config.toml
n_layer = 20
d_model = 384
n_head = 3
n_kv_head = 3
head_dim = 128
d_mlp = 1024
vocab_size = 16384
activation = "geglu"
norm = "rmsnorm"
norm_place = "pre"
norm_eps = 1e-06
positions = "rope"
rope_base = 1000000.0
rope_fraction = 0.5
qk_norm = false
attn_scale = 0.0884
bias = "none"
tie_embeddings = false
parallel_block = false
extras = ["capped logits"]
init = "uniform"
init_std_qkv = 0.0441
init_std_o = 0.00698
init_std_up = 0.0441
init_std_down = 0.00698
optimizer = "adamw"
lr = 0.00123
beta1 = 0.9
beta2 = 0.98
weight_decay = 0.095
lr_head = 0.00571
grad_clip = 1.0
warmup_steps = 328
schedule = "cos"
final_lr_fraction = 0.0
batch_tokens = 32768
seq_len = 2048
doc_mask = true
train_tokens = 333400000
steps = 10175
dataset = "wikipedia_en"
Each number is 500 + 25 x the weight over its row's rms, rounded and kept within 0 to 999. Layers, rows and columns count from 0. Numbers have three digits each. The size before them is the row's rms in percent of the matrix's.

# layer 10 MLP up, 1024x384, rms 0.0579, rows 955-979, columns 192-383
104:494500447473487499521527501498460515529533498554521476517500519469508473529499523471478455462458494509483495465460465456414510472482504481515490526488506488501495514481456492462463525494489456493477518486459526509531510512498478516499464526515502557498498501507519540518478514489523525438528507507486508492489511472507494516470534509465489510515514520494525464519531461474522514470488493458517548482483482496466471481488506492487507491453511470473528499496463490501491488504481460476534495492505507473490512510544514489501460487451480499497530472474524536539448449551512534517
099:478550514527470506481457480486502498489494520538535494448509532487499512495512514464513500512514513503438487542528500499476486494507500553530477498528442477544510494504496488492496517478491511447499485550522508503460464472514484495496530447495526456552477487502546506492509500473460486518470506494492507485502474496513510530484473458481568522473514503511535462492498492521517486527504495515496514516494471467509447517498512559450508477465438519507508516472519489510546542540509476480474534514476481499492501478514512508519522486450478495512512477521502524491514570526504512507
090:484467488491542483486519520459523478507529471511493488484467517496516504542467511487500545481474538488502527457504526531552522520499515473490509485475447459490487466506515497509499542525519442452487532513468499476501536466511489514545483477491501520488491482521528499521493495495524466526498518460563485508511483506518518478494531515496476505490473492480521515524489494525509503519489536559468484495458511470450496487511476540496488483510507498473481465488493502534508450502502462512491484526478543520466488526518512484496459446482495459500503522516490462483473493489480529493
105:417503507499481544508495462507521517486500461520481511498504501541489515466480548558476531513473500509501531484526544501493533523553467516493485496481527508489509489555496485509500508490502494472504497523495515482501493528491531480514493422496502484536542515481509471522532507459521486495452503479506435514520525489495549508478501515454530522502534512552515562493512477522524497474525481496548485490517492526480493557488509509504499471514476515519495505510514500480510483521517463507489454492559493500495502472491460499485488499501514498478533489471501465569471530476499477542
106:483471536483512480496480436527516541566511515523461498477515510509476489480495514506512542505468518456519498490541511464537502536498512512460490487492492505511517489521496545551512478513481513458478546467530490487479549506501488528481512489530507537502484508477521483489514478543517468536465524508513553485491466517462448529527491514495504518493530468513469498519452491535534470505442517490506475447488525440449474524504515490520524454482496524502477489462529512517514490502514534464473499470431496526510550475519531507531491511515475506492522553487524453449493514514496514469
097:510514555477538509524523498516548475470497441526498508504521484477477496473526485492499521498466488489530520503474532490479488566474500486456456509459542499485509486517489498567493511491472530486456530505531480507517529474502526505499543519447513517500516534468530546517493500519500473451443451507485518507521481506510493465467487506465475483485501467511521525512468491496473479475468535489536485514520469508494490472520516523484514527508487533527498490515508499489447505540513500462503465514463497524469504537506455466531514500492476468458453460455476499501454512488489515475
098:494520498515492517506518492453480485529500509480474503552532498500501517454492505508540529496529572514456560478497492509535496520513479541504500512524475451473458522534530441512501468485484468496471511519477489477503497522435490483495580440528472513515486527494498525502505483518504518479454449528512505505494481513502529543549473469504480485490475504497485456474492477430464527494512476447518522532498464493485500509516505535506477505562515504508521483469498489517540483465506509510507533469504487533489532506490526492530504466524511508522523511525530460479526474524501521500
101:443486509489499545501516518481494490477524537505515539517492509497487506484507524512482490514535512500497468491505481466498516517503451501480519523492477518484490503494535502489515477433504505494460536485495510464473539537514499491475486503489477505549494496525496506524510506541507512487493478489464451447542496522472510523533500521506483528520446480501530501503495542510494459492518441493518502482502549474471515495487492480540510508537498492537457553488510482546510442507536486512521522519478462521445446499475477519495493522495476494513508508474491462539498493499493491511
095:465544494485492455501503487497446502515480453517520511524486482492534522493496527473524484472514514508501486481538463494514499501554462473524483487495499558513491496483520460474503475472462496463520488487511481500515526489490490498484519520484479491480503471474451511482452494491482542484513527521471478510482507512534446501494485504523515519535564483458487477496515473467493495514530545512489508505466466531496504507508528456546532500505532458468521497530497462527517504508443502530459481492458515496528502532486511468495500467519465524527484536524452539491547489472490469520
101:502472478524489527443498466471507500500530491478503512504533484523488478447489493491496495470476487452483482467518489468500493499471482517500518488492511530527493510483498532456529541494493478518460495490505503535494504507536492500485532463522480484499484466518499471501523517477525479488502525514487500491476480472526502508483495522493526541482513522483539485508519542509457478477565453501544521479472467500468540508497522452484497477480497451492479469506538531500478485502468520505469520461519473506509494494531487496506486509482474521498514519452496483474490473491504508502
098:508501513474493507483479532507513530566534453514477524528491490478560487512479494510489510503538502530454518489529508497492470440509512526482507492496462473510539467526441485484549477496515465440506499535489475510544504524480465507532506464552533509492533468536493469447532481468452500469467494497521506455524520477528502519461481486501489487516502511466528508514474495495479513470529524491503486503546496526505509463493531476524485489509521489454558485507501517519489501463461477498506508515548520480540490529479495523519506489514493452478515453529502477510521483475516497499
090:454441496552554529464499500533456495521545464517495489468495485507491508510458521520483473515485495491537427538489481488501500513482512493456503538447456485511532532515533507469453459491505481491529518523483519502476480501485508506515516533548532485499467530491485526491479456504451535493524531512470455464501543490539537515436526480540499487518498497500537470557497491539501471492497490484491494450474485505492496540463542497496528505502453462489497524526516513488518486483494450520529521520532480519526508495524496510492481510483522538506518525496509485532519508482490518498
102:511462475500466511520486490458515505511486504514472506498485500522508476474545503483489516504469509493453484490515494506470534477511507555516494529516474516463498533517482468490504440523511504526511487471493525511473542500509533493492563497502496488472488524480497553508507478493481523473460503445498505497476520512445498518477507511520513510491485568481536481501546511468463501490480555536504489532498510513529487532503496554473473492473501495507497485499499511505507514436500559487463488491535507513483472544497485484496477531515479531506504482504451433460513523473508492471
094:521529498495504463500485503482511473505487505513504503497502542480488527466522497485529514491500505510479515487472505523536500476477497530510490510477471460506473517520490518482458503541507486496502503498492483509527447485449450535535511460480464471436514526516491530466451467497540515495478465454538516467519499506482493509522461504504492488497497488489511507499471485524451521483444522538505501506507480505491531514498517524506557490528484535474478495452496508526482476518494530520517478506519545457535522456497474543514533483495486483510487500505489548523478540529522518512
096:452441460503493471483461506513524474440513528504498538527530530530502498464491527544493524513482498516477523479511506478491500503545521501523520490487529518540503531498512518504466493528466483489522527500513516478546544499504511520525497447503537502469483483535513479522503509492491523531480512545513496470501510506500483521548479493478443540487499456511460494497469487484510490505503508449512525476466466533492534484499488529489497490542541523487507476464508523481498497501479460501532516514528463503481500468461509449527509532508465473494453502485516520480537546520507493508
111:450478529495497479471502475475481498478529518481472493487487465479509517488508505506531537482495460554487483515443480548479510493548464484476529466471500535516488508504506524512502514474513495542581466524498517517475522523526524517525527499502484499537462503506473523506477524476498529522490447443519484508491536502502469513506529518476503488457518524503536501504521524464481477467475468531482504511473474453494505480526500470529493485478524477527507485570486484534488541499494528508500474461503519467524508474488492488525487492509533516545521493470519506522487476537493497500
102:497473485476478498525505492489476491502513509504506514510511451490442520472517464513498469488447488496525492499526467482485558482511504491517505528497551502456468451484533512513496521523474477536545524537509485520488509477494489460552523515517561480475522517507501559494451499437507512526528474486517487482459506464518508493488498518524506522521516474534535441499458552558515512555514494473516458513570519516521504494526511488487481506479505497513536522527459471501503440516495533483465525518510502472485478486506514491511479490462533505524472507525492474534554497520523514495
103:490513521471531469462462484497472513525535521515526517478480512533502529510498515527507472478524451524475473484503511500535479480516468509504501513474454515489505475528469528467518518537515520489524481505521527512518523558454506496489450480548530492528521504525492468459517497526525519491466520479472545534510514517514534530523481502483452540525514488520459532505480527523467488461502495530493539519512526469545515511490516486550521555483493514497477516450559511456488510477520503487500532520493484487536444454517501487480515519491514530497484450518504494495540513504505496464
097:473536512505504477529493516519503531524499540421475483488452510505511541496499457498484492462504536476485491467488530522498447514459495497451503495491527470512528460486462504498439505494481516490481509492538493446527474495528482505489486513471533521507522504473522510478515495503511481488528477484499493489515534502455491504530555504485484475538484478499524463494523534494525472453471526539533492492486474479486511509473490460494541505537464495534514493476461501522489538502467512523514502482506465501483543498488534494520512499525497547520496477515494535481508464522499511481
097:541489505487484468494484501505499510525513504502504503492506532495465497534487484495538550504456488529521522507511510523487483478521510468533486486443534461491471499495503533505482534563514493545514487495521505462512498512470485487506485528461500502489465475556513517483502501485521481552518502487523520501514517521558498527532471500483496496478559502510507512507467496519489533524472488488555468494472488515470445479482469555512518489489511508511452523525505563459486501462495514493491544520483454498515516494545530515513492469484507509558502518523519529557500517477506477487
105:493476513484466477482512489498453484499531464481505540512509520507449538481485502510535486485509512495502495551487469489510499503496492481527477473490519478522475531469557529486477512457474491505506498523551525486437500533472504507534500485467465534503489496537515487482487519505510491523508544471504518487508519502450559498491503500523474507526513509489519477484480456470528509501514524523537480443495470500482496510496538508501519478462485495542506466455523530558551515514460481487533491507495502518489495506500519490518495521517524481513428549515466496541469486481495458520
099:562472505527478426466524488491486443536489516481489520556467506501507447519534468518469483504506491515521471480460496475509530471532503517509551505525497470466515491560478481474519512521522450513474521498474566482461507492504497470532499525531521518497561502513475466500485499524478497483509481496519512464494528497485495537467448443513506512475465499521486492489465544507515485524498450501532497503490508515488532478500516453533480468495494472481506477476508518528466493517514479482503434500492526467510502503473470553527467495468478509489516501516489484493468497506498511505
099:476522513486497496532516504468509505492498488540541498494539492439505494500492491481535501528521472463481512520427512544453486462509510484481464524516451480500447499509510489458502510492517474490532513489545512558490523505483508501499500560482526440504513512517482544495472497480458498526509487481504477508495519498525517484503507501472480503476498494487562471524491496489517502482499519508504469481493497478485487503501518525471502510502512507489505488485486504468505497497498538524497499572502562475493529511553499475513491499504511554500475513486504521489564477496504476481
097:506524469511483498478482508497539517523511476490520543491502488536522475504502507501498483522511520473511476477457522475499510447488542512491495490495506485510476474477514507533535516490467479481474464473495509498473470494489481493515527491529543485495497544557510516498521469534513443494498535506491497499541529518484483552523443470510486497525491454481479465501480479501484501472515551510501516541515520495525512478509457479513515535509461501518543525480532495497509529510477509505474529507457545513508489475551483489511509500477495479564516459541456472452504516489499523511
105:501517507533488492450507510463483516548531494504502513510514469536534522523469531499509504454496512529435560445470478501482524517520529458514490539512512528546493485505508533542490534519509526487487487498474494519498540540497511549524523502507543462515492472531509471492526498513500479448491555556542495521532493540495534488493510520485494466562520480502530517483480491439463518517505491464490504482487470527455486513497512493512494497528480542477497518529578500513506494460535531551516518493522485513508485485528501512487469534545479509482495475467522470512468470495507495480
# layer 10 MLP down (transposed), 1024x384, rms 0.0509, rows 955-978, columns 192-383
103:480483496493488443507505496539475470472530498496503528492521482509475505512527539537479480511485510505507484471520433498522500507513530468540514498490516511494477510461438497488487514516502480487476476527503496464508524482431525482500526510477480440503471510480530481511548493517553523497480488520515474521505492512496502511470515495535507506503506462491516486522546493492505481498531453458508534494516501545484496497459492496550544519486529500497555497512531546441527456515512523481520483515468483484513523488513517476523550521555520444479512516481512476496470475488578481538
102:480515469510499521531475469499482480544478481507480484518510509470464506522503474504517503501486501499433486516490487506512490505525509515502510479482487561444507483523482480520473496483489473493489484516542458478487462487486513516527519487534451487472490519521504495524536477490490482513500549500450548489484539498479503492467497470502510525482488495485438468460553477560517501505462457462478530491523464488525510497526500480513511510522505447521485532464484480518537549493483475484476472520468515526482509456460516465482505485501469469492477517508502484577448523504526486501
092:493534495542502527471485487533509476504489519506468497506487461487509522502492506480512509491538497518517532491549480458466501528495475490485508516504514532520505487534472544507533481469494534543499508501451506523490517522472520479453516524527483508499502490514454464510487473471515471454465486507458497497498469488517519532502483502476499529497495488503460453524486490475452509496521470480490477519493515493548494523519503490474440496520473472527523518528521485490489525515490472495509507463498483489520492470508500495534521544526481519494481483475521530490532497526569486506
104:494479483532526544495515473499510509522505493514498469497512511512504535479495513500480519493487489506490532537467508473445497484536446492497503451482521464529514513487501461507449477534521540494489513454520508497544499477509509548556469504513494514491502514495549473482497502496481494521474511542506477494500517554497516511489507485493471521484523506506501478530473505470506546526541486485486489522515498537489470490480503519479518530481489542474486526533510498514520457541466512470510491492500457459509486476526508507463460461487520487574518523493510470530559532521457513516
106:500496513526501492505494498505491479473458471493472522488503505516489519487487505476461491503460514509496517497489521565503493490482512502497525504524504522532495550482492481504491511511546477510573499520522543503491463502540476527504553474529512556524470483476486441525513501464489497493476489551486528461509531475496535520491522497502448467506423498490502529503514514515526495512485490526562498515508500527521499462482554523503473496544523477527487504495518457522540445441514492521475535512522509449539514462515506509489489501520498503565505492530482484489504517503556533486
096:537462479545510481492478492499489508502506540498493537484491480516532514497493495490497446478519527490471502513497498485502500445508499505497495514505492512531518519486490525468492512547518514534511482505492487529508476532519475469556497513519428491489499436515453467453491502459467514513546489503493500525510507496486561504532462490512489516503510469514500522532523520469524529513492521493429514513534519495531494529474476441550501492495540478504422476483546508499474485462567485516518523490541513493559473490478464509502531527480488502519511464490547466520538497540467502503
097:486550448501472463519492500472480544483482510480551470542527546459461466490518461473463466474513492494506484497516541525490471487501496505535500482500499489527521463508533518491560494542452512551501501490504494505475530464503496473538461490532520482507503484511497468513500514479490463490505520521524496520512561471509492477469532459495476532481498501460478510500529509539528488493464496526488502460532464485493487503501473477532510450517467520499519510515479513465497483476470531485489495487520534496505461526469537520458455523457493508496514524497451493529511474533486461517
099:499507535496517506464552530510471480489473488495532483481498522502511499503494503521461483534483492480508516490496472560517512512509492529494495502491479481513499479474539522507509532503486485525484488511511486539452497522527480466514508438506505475514504482512499483513532496496507520495524504505470509450528486497472545508531527492487544526487528500499530457516508493484502551504469502479543514509538532502507518483492535478489524507534472472501466533479478503466539514510489487486484533484478462489514495461488526467519509529514477518498470532470534519514478477472471530489
097:528506508470481498472482504524492433462532508469492467456509468491543520483493541462516503496524549509464520552469531510492518503522487494529486521490453512483494511517564497499505510505546463540531524472558493480481455507504431455490471502502482494477551534521499478498520473502531522495500487525473474449502513508446502519511493463489480506553464484486510500514453497552502518513489498511497482520511507490578506500474472479515493483498532471511494505505509494497487547509477541518506500529469463457480489545509510493510470512511519494548487506481463421525506524545565499470
103:486510506446512479490557496475517509487553579514516470484500533491458502486492471509464446512534541485518506541496516531457487471478475502467512473505486513499502510472506511442513524435514543497460489492505490521510519507527483523546535525516517535522532481528505540534535505474550535524529515504513484530468512531517522523511533507503535512477492466505464467490515540474449512562505523489509529501482510524479457455481501516495486484539519465490496467525505478519493503499542448470486467511506473515466515486491471504490468513504492498531447504483446509503507492521491538477
099:503493468513508512502538450542531500489439492495463543486488471499498484517554486510468486537518519499473476465526540549517480507537456474491472494524495509471465537482522508529477500463503489518477487499525483497497449520501561509484493495480476480496478521525444506508512528474526511534517512514521485495501490513527469483449516460518506523492507544486509485461520483450512544528467496499497522522523532506505510485502444458481494514515505545496521553476461499454541483478522508461477492492529497500487538509523495513493536500506472484484484462486459466522473474541532482491
096:510499492515551514522445510522491517509515505502536481465491524495542513454477455500484436533450460491524502474501536492454464481504468484533505501445530480506493537513539494512496486502543518437482466507508464516527546505500557554492475510497514468508474523517472521520484494516490534545485505516455488478526498470549544519501498417520491495516536494498497517514484454453513479507497524496503485513487514502461481519467503558484490484513482499536518492522465508478503520538518480525543497548501468513506576507526497517485492520500513523502518510485515518515495530428430489509
102:554469525458509495497547517508480506465479507508529525475496498509445518511493530506524486468448460496513518522453544470498512488524475496509528514517495509512532504515541506482487523514465483485528488523535510470513497511464481504521512477510530542497502524511529499502507470561523507528505515495517545519508463528464508504510486511544487486505471443490488494481492513491513527497503516492477514487490462493478561472465524467512561481496540495474545514469505494536503509536533507519481501470503515504485496458524483480483526461466506505513504533516523514524523438499505502519
095:500531484503486485520475513475484562498482526511470514508496483533484475536490512509528504506501518491508466490495515485498491496491537497495488486482547508512553468496513521511487516487501477526486518535454532503512500436506475488474538532528484457487503467513500502498466533521515502503488496532450504477465480502502530498490512455493484530508520505503511532485512548508514485492531474488467499463514548500461488514488472491558530494531568490510515516519512510483534460479459488510504488510505485462455502516467477492518525526498481526494471487489437466510503497503495441488
098:504459472456530528453481488494477490488498535486531508512493517522454522490494458536495431521464499491478474508532485485465499494504520530525535512501547511437537436480521550482532487518462515468549495518514499480507522470526483504498471517482521463435495511494499483494484521515513550478492472485528522526483493505477488483479499532540473532481537472482455503561510528461518500443491531501472532489492476491502510499522508513480535519516486496500491468502509479504559487533458485501501483472492474486499475499494506507500495527520519499508458522481472453502485452480474500523
111:475509468485461496453513487505480498515447534478466461515506465505511498471510498493502497518527520518543469491455475475480507460525529502490483486460461495467477526470471505494534485488564506520524509527462472473547483527490463511503486504517520521477473507491545502456479513501530475473520498485479525511493455490507457545521507493485456498489512559490486531476489487531487536518474531486531503528457493462467484437485516539486539497509506518480486481504478535490531489483518475519515509463499506495473513527486470465527511549519504509495464472513482512501485500473538464513
103:538428512508477481505520475516509465506487538478509498479515459560478508524519508481513487486517496512474477518482513453569537515516489491479548503523470517498492469479538489471527538496489496468534521514503438483470482488486517498530458448533483511492464481486474518511510509496505533546477514527527536493484513498495495475503519530470451513529479527471522483524485505496509502505555441498495468498496552489514534497527494486506469497504534489553479524472525481523510512541513512515479494511468521485502496508481469492533491492515495473508510496480514504500471509513608500534
102:476526512478488472541509521519473494522521503492476494482487481507523492489500483535525480531498510487505489497486503498534521494525504531496525493501503527504507498521486479506486497477524556475518483519507502514507510503498438492521457505528474486517464492481480498497530551516479449482489486503430498471526470482480499490488496481491494526496476502538571502465511495467453463501502503489523555496542557479518513456515534510491465516492484518487467499491473502497564493505457481550512509512478457503462525450519517503523487507465484514455498483489504493470457496503548468420
095:475474525527511467493500525516480536504530515558516523494447507499460459517473516526505454507511476500514461440520495516498484488534526510527502499492525467505479562469511504504490467496478496492464513498503493479471556487534463511478518526512513540486489505541503495537495495493530512505556504464485473515451478529521512468513502525521489530507471522469469518515528516487519534491470494509456506487527543495494515531430515539515495502498474474489524502500470513569485525527484491512496463538522461500460496505503522561483497514537525481476486486510457533497533458457395475507
098:511466545471500501475506466476484475566474498533492514517514497525494500484512518516497502495530549493482514484499519500499501481459505511528519522494436532507493497473479483529476527528507535505510521489458473498526456474537473497482467530486499495502519547506502468489501523529477486512450515476503492482481496513504485521486490475502507510531521561469532522489495535487539508497457490479527507485462502464525521509510488491483490436487509513521489503485507509503515492498504530527513492515552488504482510520483498469537462509520499458518510484460500536484458503482535533511
104:512539527494467529535498497488504425460476543509469498489554466535517464495478487488508470502547524482488434489508500507490495492514467476499515462502535497454528476514486544454504527537507485504486471476518492523474503506499441510504517531503519481486531479523464497476533543508451532512488476503452490494499561490500504480527530533477519518510507537479456516517489512472522546482499526487532487485444529534524515519507532520534518523493468486548483482508526505496480512488519487445484496549497508519556508509476496457510530508484510459514534503475489514506457497515559488519
096:471501533475465505520461509507454508523461546506506513511483482495524512453508520480509507499500501514515473517527519468502475486483537492471541472505503510506528522534515494468486460505485446495516523498512560480490495483519509516525478528501532536520486524490459534547517523562474514509518491510485530500516520523520486485529474442508454532493460522521496493482497479495585503500503492527526480486512510443493524467544511483485508493509486499509513499484515526493545538510507485488517512480547512488528482527450493496490511508427515506528506498483480464509550479503508477516
100:515412538503498490541512499466502512504550504513448492491479465471494478488470526485539500543506457519471520456470477523505449523541512445499505530483468486516502524484495507462490502500486473461460523525493523474450484500490501496514553473488497513525459508501542510501512522505491516463537513501485496510489534507521488510502495519514515514490506537544493486509455503496577486504477542493504499463514512505511511525442496505488538472516504456482506499500479496459510523500511490511507495528482498496539520493456485516507462515527489537479484460478509530483516551506477482458
098:470482503561480519524485493495505485453494490527503540502476491503507490488482493488569454528476467503515482509509488464526528532513512443486534479486504526530498515488521506480492469452479455467459524534530503511494505514547426504524537501527494533499501507492458548486518458550546511519485466484489475488492561519489494507542500502488507526480508505537529516469495495473508493552455501509467464484485504482510522502502521493498478528515522472519529525490556470512501541497481487532471515523477528514462531504480506433496522506476503527531495509513511452471524517519530496521
# layer 10 MLP gate, 1024x384, rms 0.0588, rows 956-979, columns 192-383
101:495473503534494542502468491524496508486517522496511520502479504476573457467507461483494504493512553518488492485488449441507486498525505447474496545467540519480507484510554542462520533492501445529551507491472482499515512528510443493460547504474489494498510503493548477514490488493528518506509454491537511532496529512552513486521500525522481508520546476506520584494490501513469451504543451501502505487453525501533478522521500485507464529488498501513506506510532487469511464474508515505466473487488517460539482503562512514443521468504470490489490500517497489503475522491532489489
096:460470556501475526502515476448515510513478438478503497499496456510483497513512512506519516529507543522482513500501465519492494564533502515445531487526493509501516500544509529562526497459491506545496558495455486468492513526543495490444509525498484493542504486482469486523491459500491516510428531505499527466498522521519500494516532505509504475482492502541459505505472450459502452493490474485469508525504511515534529527496539461511468537511505503469475534501509527491533544497539519492485521451547527497523539514492478498479528531543500531509507465470490491525514482504496512477
104:514503477505513513474487499531461488497517514530444490506499480473467494491498499490484502535481547533440529525504469500553514515465459515486506472483474526503485563522483467512515498515474519474508539462460496510481506527549482480493486472486528524484511557506505445498515547490511511457479513516463506491488500506472496489510503482492493515493482472517482493496507485515526502539462501452511495479507487497485476506501477468468483523448480485484511509518533489503487520494485463510450487491485450477529510534532454490496451514526507480517505531556449473516484484478524518497
098:524542493502471518505478519508514517476513540469493548498532491511508490513477489461497509509505496491523427526498495506471522493499502481514475483474478441489517517503442505515537548529512483477522489456515490555476485551516473503478503553509535483490515548495491473483511528518518470518487534440487522557528550547504505486505484469547559509480510543467467512501529477528489506479505527509503482484496494523470546487533482458475498531469490477496511483467457537522520507480535492494486506482501479492487535512514500505446527501442489490458478476470476505522481490516533456482
095:556510501476516478541481461519494501514458504486517512485505510497541504522497473542513474469509509451473500550498450488521492521470468531486509472528484504477502501484529464509492498508476467495485494471522484451489496478516516490496464496479505506464520502523504450501493487494514514498495521458574476556470519497517479494539527473525511504527506488516514470446509493439494524489472490496519521488527504522470485523496508527479507529479495462452456514504528494501500510440493494521505504494520498502524507587438462528514531529499476527488488516519514448481507527536497483529
096:493514484518511509528492474520509510497485552524514526492472482476518513521509506514465483483480543552523505494517489500537472490519478499514509509505463531475521481466488506470525513495474529506488568459502467538523467484492517486490466492543488473506465526543521489542512526506491495501485508514485508488507517471516476566509500520509484518543503445465489434467549538534523496469476446529514544463466475529517481520508450525486487487494444473466507523473496520543484466496481483516506499497526505452537533516474544510499467538486500503508511502501484445465515502521496462515
100:517461504527459512502490522477481518511521510439508498532461494488501497501543468479505473524493518518528466508460508481482518549506543495537484465489487532474510477497491470480506534477525523488512503479501506508506524480508485501502481560516490504511499561500493493503467531514500509499540541482527508575463524516483520483507502489512494534473504494465504506520546541506481515507498476466535482474484495467490544486487517528489487478472534515504506518500519566481452486485475479500479439511506459509489478460515481532481491472462491481470515522481476509550490501525524475494
094:482470518497458508516534484539523449521488463545478551515503450458514501496472468541523507503496527490558528477528461507503485497460548490505481513497485495495477506526485507513472543514469478528470512512462498540481500447538490475491504527461518492530469481465504546491475492475495514531521520475478465518502547501546489491506519514506526496505456539550525506542511477499523505486520496489540477522476468526533514499512484511520466514537539489507503495482489505512502496497521491518500539491509556470540481504476483486462507484515500473455519543518508471521433447483504454455
100:485441495486545501484526467490512511514466478478487485486504490508470526491489466499509473511498521465559462504544503509483500580502527484485492535450494511472493475524491462497502511519436493525476492527444503504512483481518502543508480491537538544504517474487542477518495496521516546493514475482507451524498491517514517505512521471520547509496480523498502514479476492546492510520505500458480483506540508510476491488489508524541509544472509464470500462485526559517498467493481437467439491498507470456509541570510529526484495466493491470507519493520516475515533478499513479491
099:541509509535459463497519510527542505458468452479491487474494452534500474510508448508470473504500525518473506512459500518552485489513506466498506479502440543521493516501513442502489517523506533512494494509501486558493508476518519514541506516532461480488505460470489475543511507535487460534485524504511541519481511536508429532511514416514495492473517484484486501462483452465506499460456531464528523505495497529482450537541533513450483470537534500460476500492506506496530548482528536486465516511475494520459499512512502517488475533493512502477493520514477492507490489500512465492
095:526475516550495482465475529516495534492488508484505496535536454501496527530446491495514471501465498498546455526503522481488478516492524482437541505464485471463537519513513476462487518479512479518506494534466490503502480492497501520529537515503519543482462515480494491513502502531492554522503480510520475488559545528479530505471505497528464525520456501516543484483500486523510497527540455425468495473489459491501510526497539539500502545509503485505495480515540525506512522488475438510511526462503458532516551500508468487498486508522476474481475522474498513511485507503515495483
100:488500521504500519548476524480487532499497528515462521491550485509487482531490510496500504507543483525500496495488476500511483509524512486512465505515515507472488495458492540526492509525546506535484484512516481513512492493473503482425480501495485516565523459507438505499483498487437483490425497495497498458499492462568483530478456497425509541467506515506460502495506497496517492500569431490504497491478491501499528512538523516558488508500457536533457534505478471507509533536501502512530525515504504489532529484473486495529517523540518468514519467472547509505489528496521519508
104:499468482452511445524538522488499526548517484494478520511480490498496507514437499487493425549517485554499467492503525517517486552559473498492542466494471535491504478505507448526519525527478512521502512504526474493500471546481470471520542511493511508521462503490476519476493505461514475484491529507518530485522560473542481521522509508473537491488487551503498516473496503544481504524517508480524479503534522455492502491527492517483490514495482465499499543502499500523499505477529491513486512494498447497493454485533502476489535525515478477551512514563517540512509492478517502479
098:467472522491530521479477542493522464525482491519497512533478503525472481467466488544497496543502502454544491469513543477469508498473519480507539537518488506533492484537479519483491513468499476507529473485510465563542522501487520480510507534513499495487518517485516475485489553547477496476505494546518505494518517500468518529520493455516475562526498516465484490515488526530493478510473533489497549503491494500483509474537509499497484508472549521498494498478471507518496517504476517506521491474500530512514498527552517498513526476513460468525555510493506481512507469508504491495
109:504469501544495461500514461514540486496467472507501497485461516468493485527492467507508512531506455532530472467479488465535504459513485554515518484516475515481495493489475506510473518506497467499463523472501483499489459512506549543516491551505493502471530500533480514507517493496461530476482526493509519472501516506505508484482543443541538522564458494486493513477502439551542489500479491496452520522497502461487486440540533457529518527489524477475474533548453493538509532478523483521491463517502531530519522512494493532493504534465521455487541462513505541506500475485522510451
098:497494492538472499484469569500513483523468509498511571528472504468447489510514546473495467501540517481480512506477533496511560491499461480489536537554482533445476487534494494487513522464472517497487472483512464469499510495500516488505460475478488498552503545482489540472520536472477461527430498450512537506490519457493487527501511490501505486540504470462477495491540521501479505470471476537468518497493486458521495526500447480538488515540522481492488521491537468524508506470485507519529508466515524513494529511472466525532504525497475511511490479501488548468539497509516511514
101:512465488469465495521533478523493492483480450466468521530451479527470539527473506491482466550539476514450489486443491528516518468521491527498511512532473503439449500504490510506508491504482489464508516483500465479531467500475480507561526545493552505503458532481457560469467509517511542508494500468530533520518500520515500507488488487501488541487503497506507485516470469554533513518454513515473514517537537474465492488530520527511528507490491451513528519474498531546520504466506488474483503483489541535531468486524469489499539495547498462477524455464514558497497480538520493483
094:472527458497513479492475510482536506464492521519519475523494480494441524466506485511547512492520513521479511496528547481509474498516472513477508477520534500481494496424507491511485471477536529520504566470473464519454506499518522495472522525479508534503504504544501533526518540509506484504475483516455485501509473465488542531492478551491465567512493513483469508491459514526513478521491484501490495482525513497478459518509493514510466499512510492509464438499478516500488540486429520543508502519519478482511516497483506486515491438478493488465500471503485469469478533510505502493
098:504503508510516465547525499500522505440482497463515518530489487530520481516444493518502509546525510540495459525464534511459484549501516487516499510479484513496486473495507488512512528518512468504485529514485512521481477459508496476510527488447491510510493457504518491549550489498500542515503468493508540459509556456515543511500506466482518544492482547470478489463504530493514499515508496473529511563498457516500472477495496538482528515543524496482498529528532499532526534525484525518488512481531539516492531511529502494490495509509510531508557481470519489476461435515503492501
104:477505495477501497520495499489491482473449488494507518456487483487505471521489510478512525480468489514496477463503545489537497483495462534469493511498494528488502516513489549494471470495523489553499503529484511489435534505500494487468498463474490526504497499506522510531496504515509487515467481458518472501489461482472458496481454562502479478492503483493513493493501456480517490514517469534482496481479497475495483483513517548506459486476509482557513505507530494498486527504499536483480521532474506482460468453467507496537493474498472518521533502465498453491442528509509495504
098:527538542473504470455533495485538539514509541462516485504534500506485521496462485464499505495541520483515461516540514441518511534516487462503478474479478523525508472453515480534545533505505475510509484497481423531537496516564490546476503464511503540493458510483460458520480535516510523471469510512490528563511521475519466475505530519517524519475492446505483496494533491524501479489495558502465518531534449515472481508509463500507518575478514514499508508487517493539534488496457513508500504506525473532491535529518510506523458496494523471472489505488501511506480483491526490522
096:519484491469481480486531455500495493519474470568499464493522507457548573508500496517506477523511539484446499474500469501504501567433528483462510521469500483500479495514521477508495494491468513499522586461481541531496478472472520531496501485488516510496493544496509507486518521545519496486486510455520482457495505489522467518514511488486533535530509533542529523528500498504507520535505479498490501515517500527488508510514481466541525514497521485488548506498508514475471502489469492502474499488488560562518513524500486489454504489494554495518551491572476504511497448512512479492
101:485499505517542485471515497500497490497493500464446475501504460487488520488467483508493521513524531478485477466506467514507493595552467488495518529475507535489491490514540480532451500502494470539515532496510488538525498485546478504456488514505480501485516489481500496518462509499538510468484493484469513510421499496471489505502506510496496497477533529512524489464487535472514504504517414515502453451540470485480472523508551534551498507475531505504501535485529505521459483479488464493490498501479465499498494525518552531467493487523512465506511521471535554528517491531521506508
107:527517513536445473502514502483538510510455483526500535485477458464476487491517454510492529504540493495533507490502484507495506529521515501506492463491486584474498503542451499472481522505508530520490461472496480515532508485537468521537513528517497524493502516476487477501473487543459512488522485513552502500538535501490508518480505488481503496486495483485457502486531519476544535521440518500469521497489509522484515468502480502513498488510481485476484505486473498483538513499502557482461496528485537484499461543524465477546542468516466517501493521500528493536464525507529482483